{
  "n_layer": 8,
  "d_model": 192,
  "n_head": 3,
  "n_kv_head": 3,
  "head_dim": 64,
  "d_mlp": 512,
  "vocab_size": 8192,
  "activation": "swiglu",
  "norm": "rmsnorm",
  "norm_place": "pre",
  "norm_eps": 1e-05,
  "positions": "rope",
  "rope_base": 10000.0,
  "rope_fraction": 1.0,
  "qk_norm": false,
  "attn_scale": 0.125,
  "bias": "none",
  "tie_embeddings": false,
  "parallel_block": false,
  "init": "normal",
  "init_std_qkv": 0.0394,
  "init_std_o": 0.0394,
  "init_std_up": 0.0394,
  "init_std_down": 0.0242,
  "optimizer": "soap_variant",
  "lr": 0.00349,
  "lr_mult_qkv": 0.7,
  "lr_mult_up": 0.912,
  "beta1": 0.95,
  "beta2": 0.95,
  "lr_head": 0.0057,
  "grad_clip": 1.0,
  "warmup_steps": 200,
  "schedule": "wsd",
  "decay_fraction": 0.78,
  "decay_shape": "linear",
  "final_lr_fraction": 0.0,
  "batch_tokens": [32768, 65536, 98304],
  "seq_len": 1024,
  "doc_mask": true,
  "train_tokens": 132900000,
  "steps": 2310,
  "dataset": "wikipedia_en"
}
Each number is 500 + 50 x the weight over the matrix's rms, rounded and kept within 0 to 999. Layers, rows and columns count from 0. Numbers have three digits each.

# layer 2 attention key, 192x192, rms 0.0692, rows 73-191, columns 96-191
565501449489521461534506497505509414461432563486465533431518521489533491556493466454441521552548502446437503519554529486468520462426564495470510516436533501492473510490520502510447547515484507479497482490522547473510445463481465494516541571508504586400517490485452502618500450523458525393
576460519440431577466468498549514499534537499494446510537492501562548478485511575555605556446506487521491532504498583517559578562452499460493518525530557436490517474448538541453467506489554540524524434478456580449483449502515539508532471478509489451535550485428382462536495539486572539516
477432447492495610476533604529428467532420469479497493559463526422557493453472489466397491519570541567578551498458559557534550594503526516494473495562567481495520550434511491496452492376475601474493478448404559505493479465413430442527480453510545476493496497513408460628474579455478565451
623463409486480471501489488503442583536528510517537521544480513518533474532439443447523522542527531482424451465573497514478464566538508494494403498442535378515472493524557551473445527503514495578507427517510621509568526568499517483423486565510554445466571438524505519457493492507526558558
513462346494553467435446548431516563379513538441601485496529458492489520522575585523480481571495616558500495480472465518467585479510413531456497417483527515567458489577507471464492564515516499492483502462467519477499557492444450518466468425441497488531459515550490511510469492530506477468
516537470484533455498477476551569542496501454462459530506457489441485459543520575493465511542494501475427479523411440559500502499503462439511505504479429513483507456497523447502458600538472511493479554579456506537470468504505524528529552463503518575518538478552472527564482486467419462569
416514512466457472524422454542596482494472506468468504520471515461487520434470473546495447492472496494505487464531569492451548509473456486534543566443496488426472532523482531565528439533537585525497502476541507531505590456550549528497496510488434414452528477535486575589472570425479443407
478545587551458507481560476494528500517406439520568468495526564545573561484518500498448578511455501525549520474505489528488507479519508536453449472520459486395499506467593506422501536456499520487489474482546511540487485522507470506546521527509450455581522443496443484537396507519525528505
470477537564532434532533512480498506495462505440500477501597504494475512561517393552395470465507520488498496507439524494455459460498445517445468428500527506481516456465545535502475503467442496491589534465429560504482426495462533525556542425466463507489456485478455568581444524454549522463
491493575528566499532466498429526573473438500539510441477456485501464471462520429436459486552539499436552510517535523496527467516470459611457474524524589505467516485513512464551515410464551437472568391527464520505480523526534541564538505507487501464454541564499499518578527511458482486469
496580506493578479521481500542448467473404511530511461524500546538515449500425490545529504492459518408468422580503462488561476505477512481470469536522488448494472532590556410602466456564498500526520478477604455462565500475462461442555501645492536553523473534553494507536524531544464523520
505542477519565556486449554495492527540491491483450551534527564527508477490501480482507582488520393490539503528516509541458518549498413561509558461515530542495514464568541520539500513422533497422576505523554487515498557500587448517536561536525586547521495525567473470482468540530404460557
534540592491486447482521460544481617498498485499484445567477507480540511480472496507454481436531532564471537584498585511477508511485551577486458492526514436486521380529522524456523526410454470462481444516597601486524533488530447532527490452513514548536537549504554498469603497492484520510
489517464511518432521459515403521543462442457470540445458484482557501466441505478571371444454398500434555461553460433409434450381460421493499525566550442478491515436624462505504514397639524428451432565571463448413505482485512499535560452511529428520469575448444430543531520501445417488452
512512481488490406442514524478486474427502513552480487483500552474493438598509487536505506575536580523511491517618508518462504504528500458399484446547451532448514588504579511586495529467584523489472573537478511480516492503597495513528472505410478474426543475501511422486457556545510570498
523440555541527553455526555534526468517612413443510420511421413527549529497472480506621481515576491540461477468463496495449501619481520483454500520483565443487486517508584517524554476561575477507414438501465495466525559473529461402450479492473522505511544464572519487529423535486424551503
517454472494533527477447481472560458410482545492447500515523502540525512527532565474604535456496567408506464550538504496409527530404544542527538490535505522477502501528508522435517565586481495491532451512471483520522534497486480485498478507498465498500457407478507437542469555504546470449
539517500482487573512485518490508569559434524459558480524475500445579522525427584472482502509512487439435430467612508538464641604414530504523557384506493488515572488454535588472526565546538552486454567558528471570520531446496579517506503506475490531531519503498519478469464513435515473460
482452478464511414483481540533514498480576531462467491544507457443483390460460523497536463466426451534485438504553537542408449503490491564575525468507532514416426460554531537515550512525522480439487491447485508530467475516520496437499493514466549479508442493462448506482476430518472470548
518504475520528656475518496532442540543528405577442575514457402627519467515497589500443569517510521469588602448475511474537566527451538394546477468507540557421491483500517562477499557557546448535471461448440462571432589541500487476428536571513497530457499509380494508543482590519448559477
473601529561571413454507443519551546520561440525515513508479574570483519581453452538562489486534553520446485506502490442503447600547511484442494504447453562540555523403576571533529431494494492575487519528505499421479454523476531513519573512485450586517472525439535421491537517505508434457
544518534486467508486493461428501483568504567544564523498553501559465522568482508516508537556453457635513514493508539478433486528488561472428508421568521592541479470489548507477464515537504520495548455489480526495500491526495557504481497546564479482348433551526575390509469582535527503476
520504517500559456506523586460495472493493449469486496605469488492521505445520599549449464490449534498464472457487532507506562528563504516447512529512514495605526512525442451514537521529457436523440485646525468485526486522607522472422480486486516489550507542376441439472527500484509504423
521517461558575472527471556427562460480459495467532466457491481499496522520478474539431510475441501537487481462495454489526497518553428478465476514427457480516482459495460496455506481531536484490487473515361519465508528500469473523548485545442418472511553474430435507533525508568496546448
450513537475576479431454463537478506469417600482438525509496545525485448480494432520468471492474518501472443504472470414482472491600428421508508600563566555579472535577496487473540511531485555525488513629428507506506498660561504514627496534484588588607583497392492519504555510568437494489
486478568395492490516483495466536505434493546546484493478450430501488515488511536584418441500588532563548517464505475497505467468464443478456503550499515552462528477469516525528442434533469514531399486512518504506472458511513511534509456490524526493511466529508502489527474486483509513442
556487543459467526435500456562451486536550542461472521517513550494483475498562582438463390492502468533462418486480553523548496502546625484511474463562569507492501423499476489495501482534460527460507506520524537455515431514479510519478460473511453510552580585554492493537443473513553531444
500513459511531486483506541446481504551486573458487472469542500451489507501527434475491522497485597492510529441456464462485428471541527548496528448431506439507510500556494475500475536484494488463490545449458507495417498498470585580436452593451438420442466424474524555518485508484477430494
499458504519504531494452517553451396534502499488519415491493421545551543514489494518501462536527505479505439525557468614440479497490515430504495495491522519562425502490412545483527601514540517442504529449511505511529469573467557461581540493487511467493581506489461529428519535544519409478
584472513548463512490549548449448512539492511500536495540425522489527459512558438447594541505619534566531498497470494539489525484455484515537536516527513518509443510369527471556534495522435431539550495480523487478557448489527509555604568572515445466501563527518461529472535411520512485495
524525504515459444539547463549563629478476527496535445457451506515488506418526438523611508528522528556550469412562532491524486528465493389490516534465503536482456565556476492452446533515491510508588483448533424542547567512496500472456441525454447438437604507578526428522473435480491506550
516503461472570554529475543475554417431488503495463538369476493603507566527536484442447529456424492499527517565546497490489484482541463397467506463414460534594526499490486516410550565513457504500492474500431475437489492491640564478478642463487486410399504465531424526496573508463430553446
545523505426454443574565507510470543537510440410451470505458534538511512486453513427581514459574488497424465458580488515457523532423557498508491435423557475430477548466522470469439507493513558549467474567554434599673535421499498422458497497477442572524488511548492536460445566494518456480
538519490630486509483544519459557495367496494504498486492492497550524460483500486546459541490495380413460530492552504537454555572454545458489488490409507477414488460429539573518425485416418484499462514454455508461482476541550554513408530466505507397473588448527601450514460542480567489508
486543549500467543464502528477516442424492478495490459493501533566454431573548575519453486445516490453550505537492454421501467525485490505490496474461477566488492350513590493462463462557583479615435515513493478424518477551493525539500510526490435473507441473504482486517525449486556523456
488527550462537489519487581535465488448535540542436532506426465474442431509489429562512529489488512547495556491468495465475446488584419515505395498474548615451451422435535460558573496497530484542436489537472556562549460514494518521396511541453485576529486387392498520542486413502440563490
450491480524449424474443446495495584458432510602507439503481518484471483481510505533506491492532435503594541484442483549518471494520449521505589426428519471500510477569587540486462523555484483568476495583547438486501560517467497500542488477475559494512573422528499536473504528408411527554
450512448490552526552523485568480513431485474511462477511436494525558484565488440488506535528521428503510417443456563456504530453464529477485533466502436485586444403512574493446518474486510553537543485505468492514520520515539466521555523511468423475511542452497545573411408532529517538494
534532510445574410461478516516436497483459488565600489475592520457482461518509434579469555408516471472517589540499454381497493535472548497568440583497488515530478464508366456488506401510516496480481496477453500479553586465551536521585569526463568494535479457466481457532449451525413523518
498413466492565465485417509505520626464469520461407436500513526414497528522469500616528494472492425467520536443424545550477494556494507528555499588530446486446515509504544504458483470496553443478479536516542504505576554517476471543609449510504466439485514539444398542506521537496468512508
451518506414417473501538493605496475490477513509468386487478528530614524450520437480597532515402464474426511480570472469493482513425567456428445501424451571477541469432529511433515466483502493543557495535449514500496547512570542566484537506485456535485503503530451523486528476494548446472
515486530451572453495539450469409469551546502459466499468460632610488509485525433586484491495462585547481515498473521524454488553436526489453479534473528543472517522522504473553425516491489487586550552500510478445447523516464559560511532452539586519549463473525512505431485552498496460626
491472566465484500490492485540486477501491507527534569561505506567497443491450563493535473581529486501537445564487517419444590422506514503532573498508449452527491483574479516533524495421474500449494379508541608493505460517494488495461461450445594527598449510418533536412537434528421525553
494561468478564404539512588459521483462537458409464518480418541540505457518494539511445505429543460481453463467450466447501567383548456569448470530491476464437515508484481516515475490479519531441501406490533418456511476461536637617674500490512494556497437450510585503477591511428455562512
483578541506570526467472543469521467452441508537483521653454505513525582458479470418378475545501530480410520542440516524638495485444463455529458445445461545574439458510497481431518478493589467482398516543560461451452495511498535532532599405421546451467522496428444564527478556526403560513
525440494460395535500530474592446545538559428439525519651554573485533512399499582419515479529459514534455537508545661609498525493443579593501468518455510504442491539427440515521435570447479538434491486350563493504479529536457483418425476370509525434455525470641468442537449456400583479562
528467538498543471508513480475520577457491468562637528445419549482541571516490511505547519512456502546470532480480493514527504532463504549500462530446495436478484460543425469529521558421471531466499469450500461506495499526509492466420489464427515448504455551494492507478522541549510516495
545512498452498478492564548572420531557480519543518525493539543578555463451477514445519511509558503444538561490547517576486484544458500476552487402531544468510437529494522538499523535476464487484543415470656550496521451371554581481418490524560473448454470478502518459533487562500539534550
447507523537503563494496529393482465466527597402475519495507497550438523548574497525459504463548461427576513525477461485502473534491404525507558467486483541505539440542511562513514497537555471482436446529499429504523517499501507546598429513414478603505483472475483463556574482484484564509
544470464523476488515497483403477456446558545556437488531480490506471485473532522452515540558531496559523527560509506540505476521458520513463582568517458481579600549405407466484427510517476493514524527491486493509512546445531458520446586558576579527497466489587490517559513545539453482501
491521526412572439450481481455519502454480496522580441535459482551515549520535528560432507489506492506494487572467531507444452457514470503532533561555511499544538526559605494473577512539523514500548554501466512531509419409484510527535516499493540430468556529478451569560477485479474469515
495410497496539482500554417511556436526488489549536540435548456375523540548607535444492459458510521509553507456527442509468466506515574464447580485436468532439498582477581522522462457518522468489506521545493537493461450509551514454524487442486455533473538502461560521442484561536521522518
458522515420463484483507470395507483514485518475506506589492509484494552549583537528477454565468541486439580500424513555559457474472530444534483515525545411502487402480456494499543521513488507458567537503497431532466467581553490536570498544494534524535557442525487430501424541489512541547
452544411433516557492456513465490495570534482584558516528514503505556498449522486506518453518545533498489448510503538472518501489468521567382499541548479480458499559515506473515430397562495517520585451515483519490513496485491487539473554473469527525492496506507500609516478577439535425537
445479468574519450588564493421533439439506466465475478482508547561471536495480431525472433488513502463418454491429559559604515458534580570540399539477439553461465453562544467379403482519463394557483526510450494444470538460525485442603380532481522488490502520495539490426493528536460540478
417503529487491442467490436563477528484474489496417481458401456557471466524475534437483469534474497492513512511526516414496525498571486586497480509535574536439512532532565409494460490492467480496554537526472480503507441479514450519484501506448491600525465493492513421529457498560490508477
464429503499480519484671464497487573514548527560527510510548498410553523519510611474519579539494472486483536444471524501485397466415522490478478556457511440534508555527518478556482486486459481650405540474583586457614572455443489544492498545540455445440496472459407521446461506496495472513
458590553509540601480522534465504469562547454478471489474489537525458457495425439494475486462538456513539539484403508649507496460542509455496486483584485482508511484477471447527501479619542495538498496484488503490535515441550555429527407518404433474606403490537463552475463514508435516511
638534514468456429551461452469473483586551522445447534570462515542560496451436509454461499546546543510581529616482566550543555508458561507433535441564494467445467396529543479485465525478476487573504577659522532439527504471520466453584463577452439490469512543415493487460562579497443540510
508494488465530513541451551432558483433477556511529497521459465468471475465429469478466530517503503556514440526467511477486518483477442486567490530390483563502540512519507480551481496467509444474551520459531463519518491542361439510416512485518482567521538433462427504504532455424516458516
481536533578523562548519523510568485523490494465555453477497535483448523504514458519537434396421423582503491508501461571442575459549539520496473479533441601481546438584433453430495542519481462484489522486549505579423488526474430492514491550476440490500526487461502589471476461471495462470
549525466542466520442580480480395485493509496486476549503561557515510590492488453555546574522546574454491507491477537518492468499475507528534495502524508511587514546489412480555505510508499543484558506531594459500504544530603564533501527545547443529469499556464475416501535517469462467442
433536498477526510440542513571459624499517498532453507482574530489480547559527538497476479436553478430542514565514461451517489465430464496553540439536503389531498490532495534402349585441524483562537410614443535428516528555531520459484620530517604367556457487507469390527437578563529462510
606437487459492484525592574469431468418528548548524532583539528517530526493468517473534555451547489502468557580491569493444441442484452519516578602441574484533532552445549547514513493494475488513562654555628441565547507571531481483535438576458466525458549505509509525550488393501512452469
507478508481438493512381471511476393528491476413496537508413486561505455545400498504488513530516517583491559424481510486533554548481585476384496505545528574419431429558491334492499518616500498516531445525427482459478407477446396577558489497435468564436446475478414479423557507481470525562
522497485416564630468485557497444504553545466433460512554393454589457588462539385511453526463560499600540610485421521410517579554453427469583558572538525482455523555454433430417571534662556468348470393473550457493513509495538452417476494593490647476546458507501441532453549492556528535483
434433462550485509522597508447586445497581506434572443431435511522360530504486536545517557505462536469601500439468519511595415438497552400498392414468450411608612497478489496533531295575497538443524494434485533466611518545502656552453420428489483401553494491493551460370509624465434517501
554422413509479660537543535472523537433383555457495434474556482525444537511449570536493423472517516588525528509565542502531551384492566389620471547481576442518538582568571465566482507464547506523472542529552435487516456549541569503562507454508558432519517511578418452631517492465509469486
404506418500532558486359545524462405453543554580514460534559480498448586468479426539479522533608537557447412482557497476504529527531495681504463533496489487526632511468523566467561463569375467478500641418559624516595496465524456545610573383467625423419449512461444440482518487474510544488
579539544530583570451439410466607583456481529545487478453464430523515387522471545522512425475549546442468535493536437453458550488533389573446402471582525568488449505483515467618463432482397465474488550430493430526563402433508458547551502410460530439626564464451484496544553484444520554404
541461566502506576559579507545513487506464510529522591568479546483492511508530515485620522531541508510536476498495537517546479489432553563549553592416645495496503531542487567490396451383608521508516490519548437435487461505546451497503539540538526567488579474483528479444452481546445572542
520490517589468524474513492483549536511447551498399558493515457509504419553535529517440502494389586526559436625513592495499521565489522562446366458410469469432487553492567436536441475508454443435475487541433537437421414580382547456451555485486450464517417522526554585448551473507346517536
495472459488586463493430501535426484508456528487534572543495495529517740594483410452534672503564579498440495483558475476429524573424568461471570528476514541425469515383502526516530542558412528596589501459505511417537469547493508449552481444573498444443495551524460401544517439521611538513
549421501583416582455515564482465506512517486444482640484518515527521527534588546453449473596521467488371570485435474532486408513555481554434443593535467424464545646565412549467461536665440578472484484602512559435517501446512523483466495502461517454472524601470398532495432606483521465431
463472433491427545484494527556555522502419519475492524457475374612477563552556508521478515453506440508667411488458395450526365545490469506489533544500522433441464484511576426421589554520513550546523475543487447488564450488418541529387486489525619451533585514467430530439489645518424567442
512558607550558412474456544466523481388420522541563481447489554499476486502472469561498534553461386425492517425524450581547445470465500427562482476449476536407512537509393453459522324463552442507584461539369457472540464508475567508404493365533483600489510400492477453501599453476457474499
486550552441506564445513573438477572579543504524581490516516442594475566470611493513553605516542593504450481424536467541418467503473397540535489475540457442468625509559475430556538522587461531524557576480467473551529530561592504497369580437523481426509453449551556445377506445546622435536
529491536386428545493650503536490580465552550495461493458507509450558427443398441493608633465515370479445482527520524572512471486529491504507517474549483463452472513590487499439413586503450569484472457498473466470521496431549468492510599478447478481518595489539487509495442484555662531563
445472466488466503490514510478564531462484469467480503491467468530570553448425573579421592426536497476462397449505550604510454395540511551571547344534491539490415477423460504528434573496498511451465470474535544474523501453527426558391478561565567386516312547455505548541514489548572463554
429488494493568493446525469475434510532484536529483586422504530526547411438417460539388508426373567462470486557434557598421545500538509473373484504477519520561460403471504422507567535531490526552609496488510555606448419437578557397538476527499466477429389454540469451558535560568542486500
436611533488499490486485419448513531472487568514519493543543584481495527475573529484513565494529438381574491497553476524473513392503495523530500572477470482514604493427393463380554538527484473483463507543451518570450514442429436564464524526471462540440447464530522376614523615509473418431
532545525546470548408516555423552430500478523608373475448553413634513544504523470479426468479407442590465542424362496499543607498469515550521437554499578579541400471540540479402491484527477426479512579562461490481514547436519441509474525470453525508512473503532577521539427472406499527520
491479564514518462475488548490520473429503658488488488483404473545496467435476613492496472527516653458524535620441446520567477594482493590510498423510505463443457464473516581510504502597443548448525629487538448518488482510403458389454481542444542537439517529539521481535543478416406385459
506430538558469500509535454573539468529507520565458357501494577564521447423557470507388396552641402467552548501509472435523554487522458532454533503424518547457556544463533469603537571562566468601458480573517504428605499491422441529483548461539521499482526530383510536628472413403522440402
454449587525446433479568451523474480477476501447555490506462526562582521504462480385480497442595448475582578406591470502440447544477591477549564463481491465434443528530465567479501613583477514560507473403424502476435522459532525419501409491529531467487442538533481532516504476579483480484
584460601631512451556532405515491532503530528536561509397559631475644513530523520480632427645418528384425510503580417531463535585470489500558414476520484462495511586511468586511516553460538494430488472505547568580411559508566507538549448447442496501542348479454607350465462631475412465518
493440507411524442485450553486423527586505529520491454500522469526458487471531511417436511466501354450514452534546540486517541501548511499478615362503492508489520558437564545416564518521568535487545597509516507512372547544409468572457486542521629549423477498465570361499494505499512468583
566462477581558514450534502403557450477580641586561584521554544464451491471489457587453507400461536555448474491456486460516588553500484395443494556525628552615482546538471464570648496494435496382474556483437551529614449437463469513521537541456565549435481536478528543384488459431553442522
518467444485551520424477463388538453479552508541580496467411508443456521463408497453541557496553486495532518503452418484491518576466509475447496531520519536482551443488504444556533365592601537514458516487465568534567520460522459442472509533445538570405491500490545553591513458481472501480
474469515444475539576504537443511574557507482412483485545393462511516567489498534477451448575514532569524442537574549491515585462513490563571513481499395458453518515538438494469489521533462517475511524528523445530466508567543444497464447569598499531500542536450537552479482524541464563433
471425570423440484491508507524492538467519522494449463510507558443516525534469505495576492473523586624543497526490472474511577572478473535504462485573527496515469582534543521451554485522446493531500526525440460505495501554552562464488530466527475524385597525494509489426516544495541563439
562578473444493519435492533460535548422449539593462541507598468576513498533453446570455479452518534452494532593497465546456513424452578497483450487492548482569466541526492489546494424453522498577561553505423574536448567500503575415492464505480513540493598471478527493468501456523533579582
503410437592471504488499544618442516516520525522519594492490532459537489492396523499455445528486567465428552525494427440521438529533502528461488560471614495442638482377474481472446475497567453511560465557514390405418446553512589574550508453386424467558483502516463357489478556514436456438
477451526556412445461486416568531436486501517574501500545560493528560431539509521443535518538441482432422440422550597543512518512520592490483425512409488496496481497570528429447514530413448484516457508399415569393469481473445514505498527499598508463423468529493535454556520497540460501507
467536498470506575409403432399507447592495519434444560552510467559475581490518531533509519530589522478545527537498463544553495448466500519509402540421546487533525512496551486528499520521447545562527503455494500515548451505539519392540518504447475486481600526548479439607504510538466487582
539511585462431428515604504564453460457461398438521507475520525483609525550424457471502490558390560444512485598488495511465460526504515549468467507468427511415473545436398532445524483567479577515519503499466503403441487489525503498395489537519556452533600577531543477561538542486496472434
440448490502490393532398546570509560442550585455487432431521448460431481585472623492498572474593539524457412430486547545440512570584536500499633448565498538457485517492578513399470481483397518569566461465604433554508460531618530539561570524435472587575464456488487489458610515518508570496
599396523510484460471505415569483379563467570525512567598570518488498478418473399496567539479521434542463448465543549476468437452494487456453479483476481474481413480509536592449422612559399518498607614487426561500557450493517466528634452403446565524471499504440409409518428513437418465508
481472450517445525535497495510491501536495438410328520464542502416539542606462586479499553541522454508450525529502554549512429489517549490568527562479442459433544596465494489583539549429487485538414514505568442495454490519570544520541553540518498493442600598559510514381483453561509511426
574468577483502549501434547359469519462520442569511503522530456676488515422525514560511537485429464582566525436542602452460499540517491524490412536513536581535414502602503461463481528451415509477514491505514456501482437413419444518497390617496560559468540538613471531517549430476451540494
518467626494474515428436591510440530553408549496469453513463436483507528448399451503490500589427431627546634547520492504632485377529401475481458367624472544552477498341510597525423435472524433505544439584496381514490443472540420526501504489532465440543581514440356440531471485420487616485
560434519458517560508492543504472489530523547559455500521463468448497538555517518494536504514491572457476480508444570552507491592440489496478502597510496532599550466413428581466412484478451497522491535465556568487531499470522503455517404478519557541526455482553452571400543510510401560584
450599406564587498476459585479590541441443629540540539466449483480431459472499525588509601519481341585595484514477577515444415414514551526525487533497504584492515442505510524461491415459492445458491500602504493429471527448496440504515601536482513584464517462466548565514441474442434496517
501498385391435471435578441539482488492424493457464443489514512410503456491521431513547616579496440513465533503495525558488470523465529517459504538435428446513531567524519509514604474604562448601482545449506617392434471497582465432462476522418536417540506495549470360519447466526496520617
533526512504601480506530608448436436392487437553477572520416541483527501439473523508475507548491412537428461466519494440599510476460475484502425447493463518428579514499479374408488475465449455601457473434453538489444541605474501458468490458481458485549507490480497460504537461415560568456
529561449479469408417454502553517467509497536522559499523472468369497408548416475472544514537587536540481444519493482583482431603487493520587522449586428423461527542470572525586482505483504526536533452570469431513588514406570507499498437492488575567516478440414404446514440398530607441487
519494535456534494454491536496453465465453473502451570484489519493623478496501419533493572491495527562500564518463550441519533556508475495448438579447550437515544468538469331528531447395566430400573483608476416461515552514509557466509357510459552531502550509507438488584511472481486604425
524481608520530526452419499482588468560531522501583526557529556528515492549403562559558508613450488583399399389438566537458522398526521598534567456497491502485364500479516444440499566418589475548434478519429526398544501552529485537431399515571448524546489560457413495544380487496527487441
486447478426438652517543470553601477517457453478574463474506561489517458464474465467592465576523441444507610509502551424493554485530569501564478519478519608583418544595444521498519436432443502608601475502468593449471451490458553525499566554575513524496568607529528440465432518420453560459
527429556522429429488520574543454478445504581495548611449486515470515602532440584461529568500597590460572433583516513465470527428505480467522506535429493495485469537479500531532505501441505551562514542459476482699581534576508506460386545568471552387502376530502375563459523479563503453407
505504497526427431512586579546479603534472528482439491494454516598458408561523604492446549417458425495543488447385534469514472486513599425408471553478464435567422460424504416488562499504402496493435558525424543465633513515536465588567533487529503512398403458470474667506493468416553464528
507638557499397477455492475466510397541503568543510442495487460549390466493543612547564619481489502455584458456482501557524467508458512521395433512441577530538579499545573543434540565398507611503498584414548512546509498542478440518448523519445550471518502516492628520530543451465493451557
440526421522547602569456465526549537532483470543495441513532486406580540480514544504539570541418498486500514537536515489545504400476475563492520491544547502484495435519590398570472569607577540551545468410527501578467553483566508398488552410532508407483545452423455412460448544452479491526
547438507502543516452554538488395558478547519605392450521551527532505502467437566493502528515537630529607492545479427588546463487456424522476411484502384503507480632456499493491477516447522391463542480544465444507475479429490514563466375550569291501418520524425497546509453443547420546478
478491526453495349420525523546433512521544451541579462526509456475481531434511582479457608552531517584432508587486466479572459459485423415445549477445544620508466411545465570551505494664562486565609455507555532558421425514510582500496501492501439565511477448439490526499450491422548573461
451612480522527547550457535464526527511563558468493512534537476479545386480408454429514528582555422500602585572532585535527479411453508456418522488574395468443431486520426534540533459547550502429522472575380517432611592487575490451582442517458428474526507517443505571474583534522538518427
391567486516463501484409416479498506517486447584564542563539536546434458474649577425468439532553441513546559445480450506544512528443518456492491510463480524416578469513469540505547530557536608431505514497586608496481493500499487497529499528483504538525510541586342561450521525477596586516
468503469507547476615587557455479439482584449530485397440516498463452447458474510454514499453485483531612522512522588532428529496466458386415426505557595465553485450316556405468512490497507467525518468493533382546516443504458564577575579547389584583511484555430487540523502480531518460454
500477435476438529464524526509520476539526561484493471539486607472549508407617431499483469406582470533470481489455493522531575505556462542543504464516606453413453448410530547462494553482500516387420493534446524513537602524536427461493538415466525582466413498497514534445505488558516539411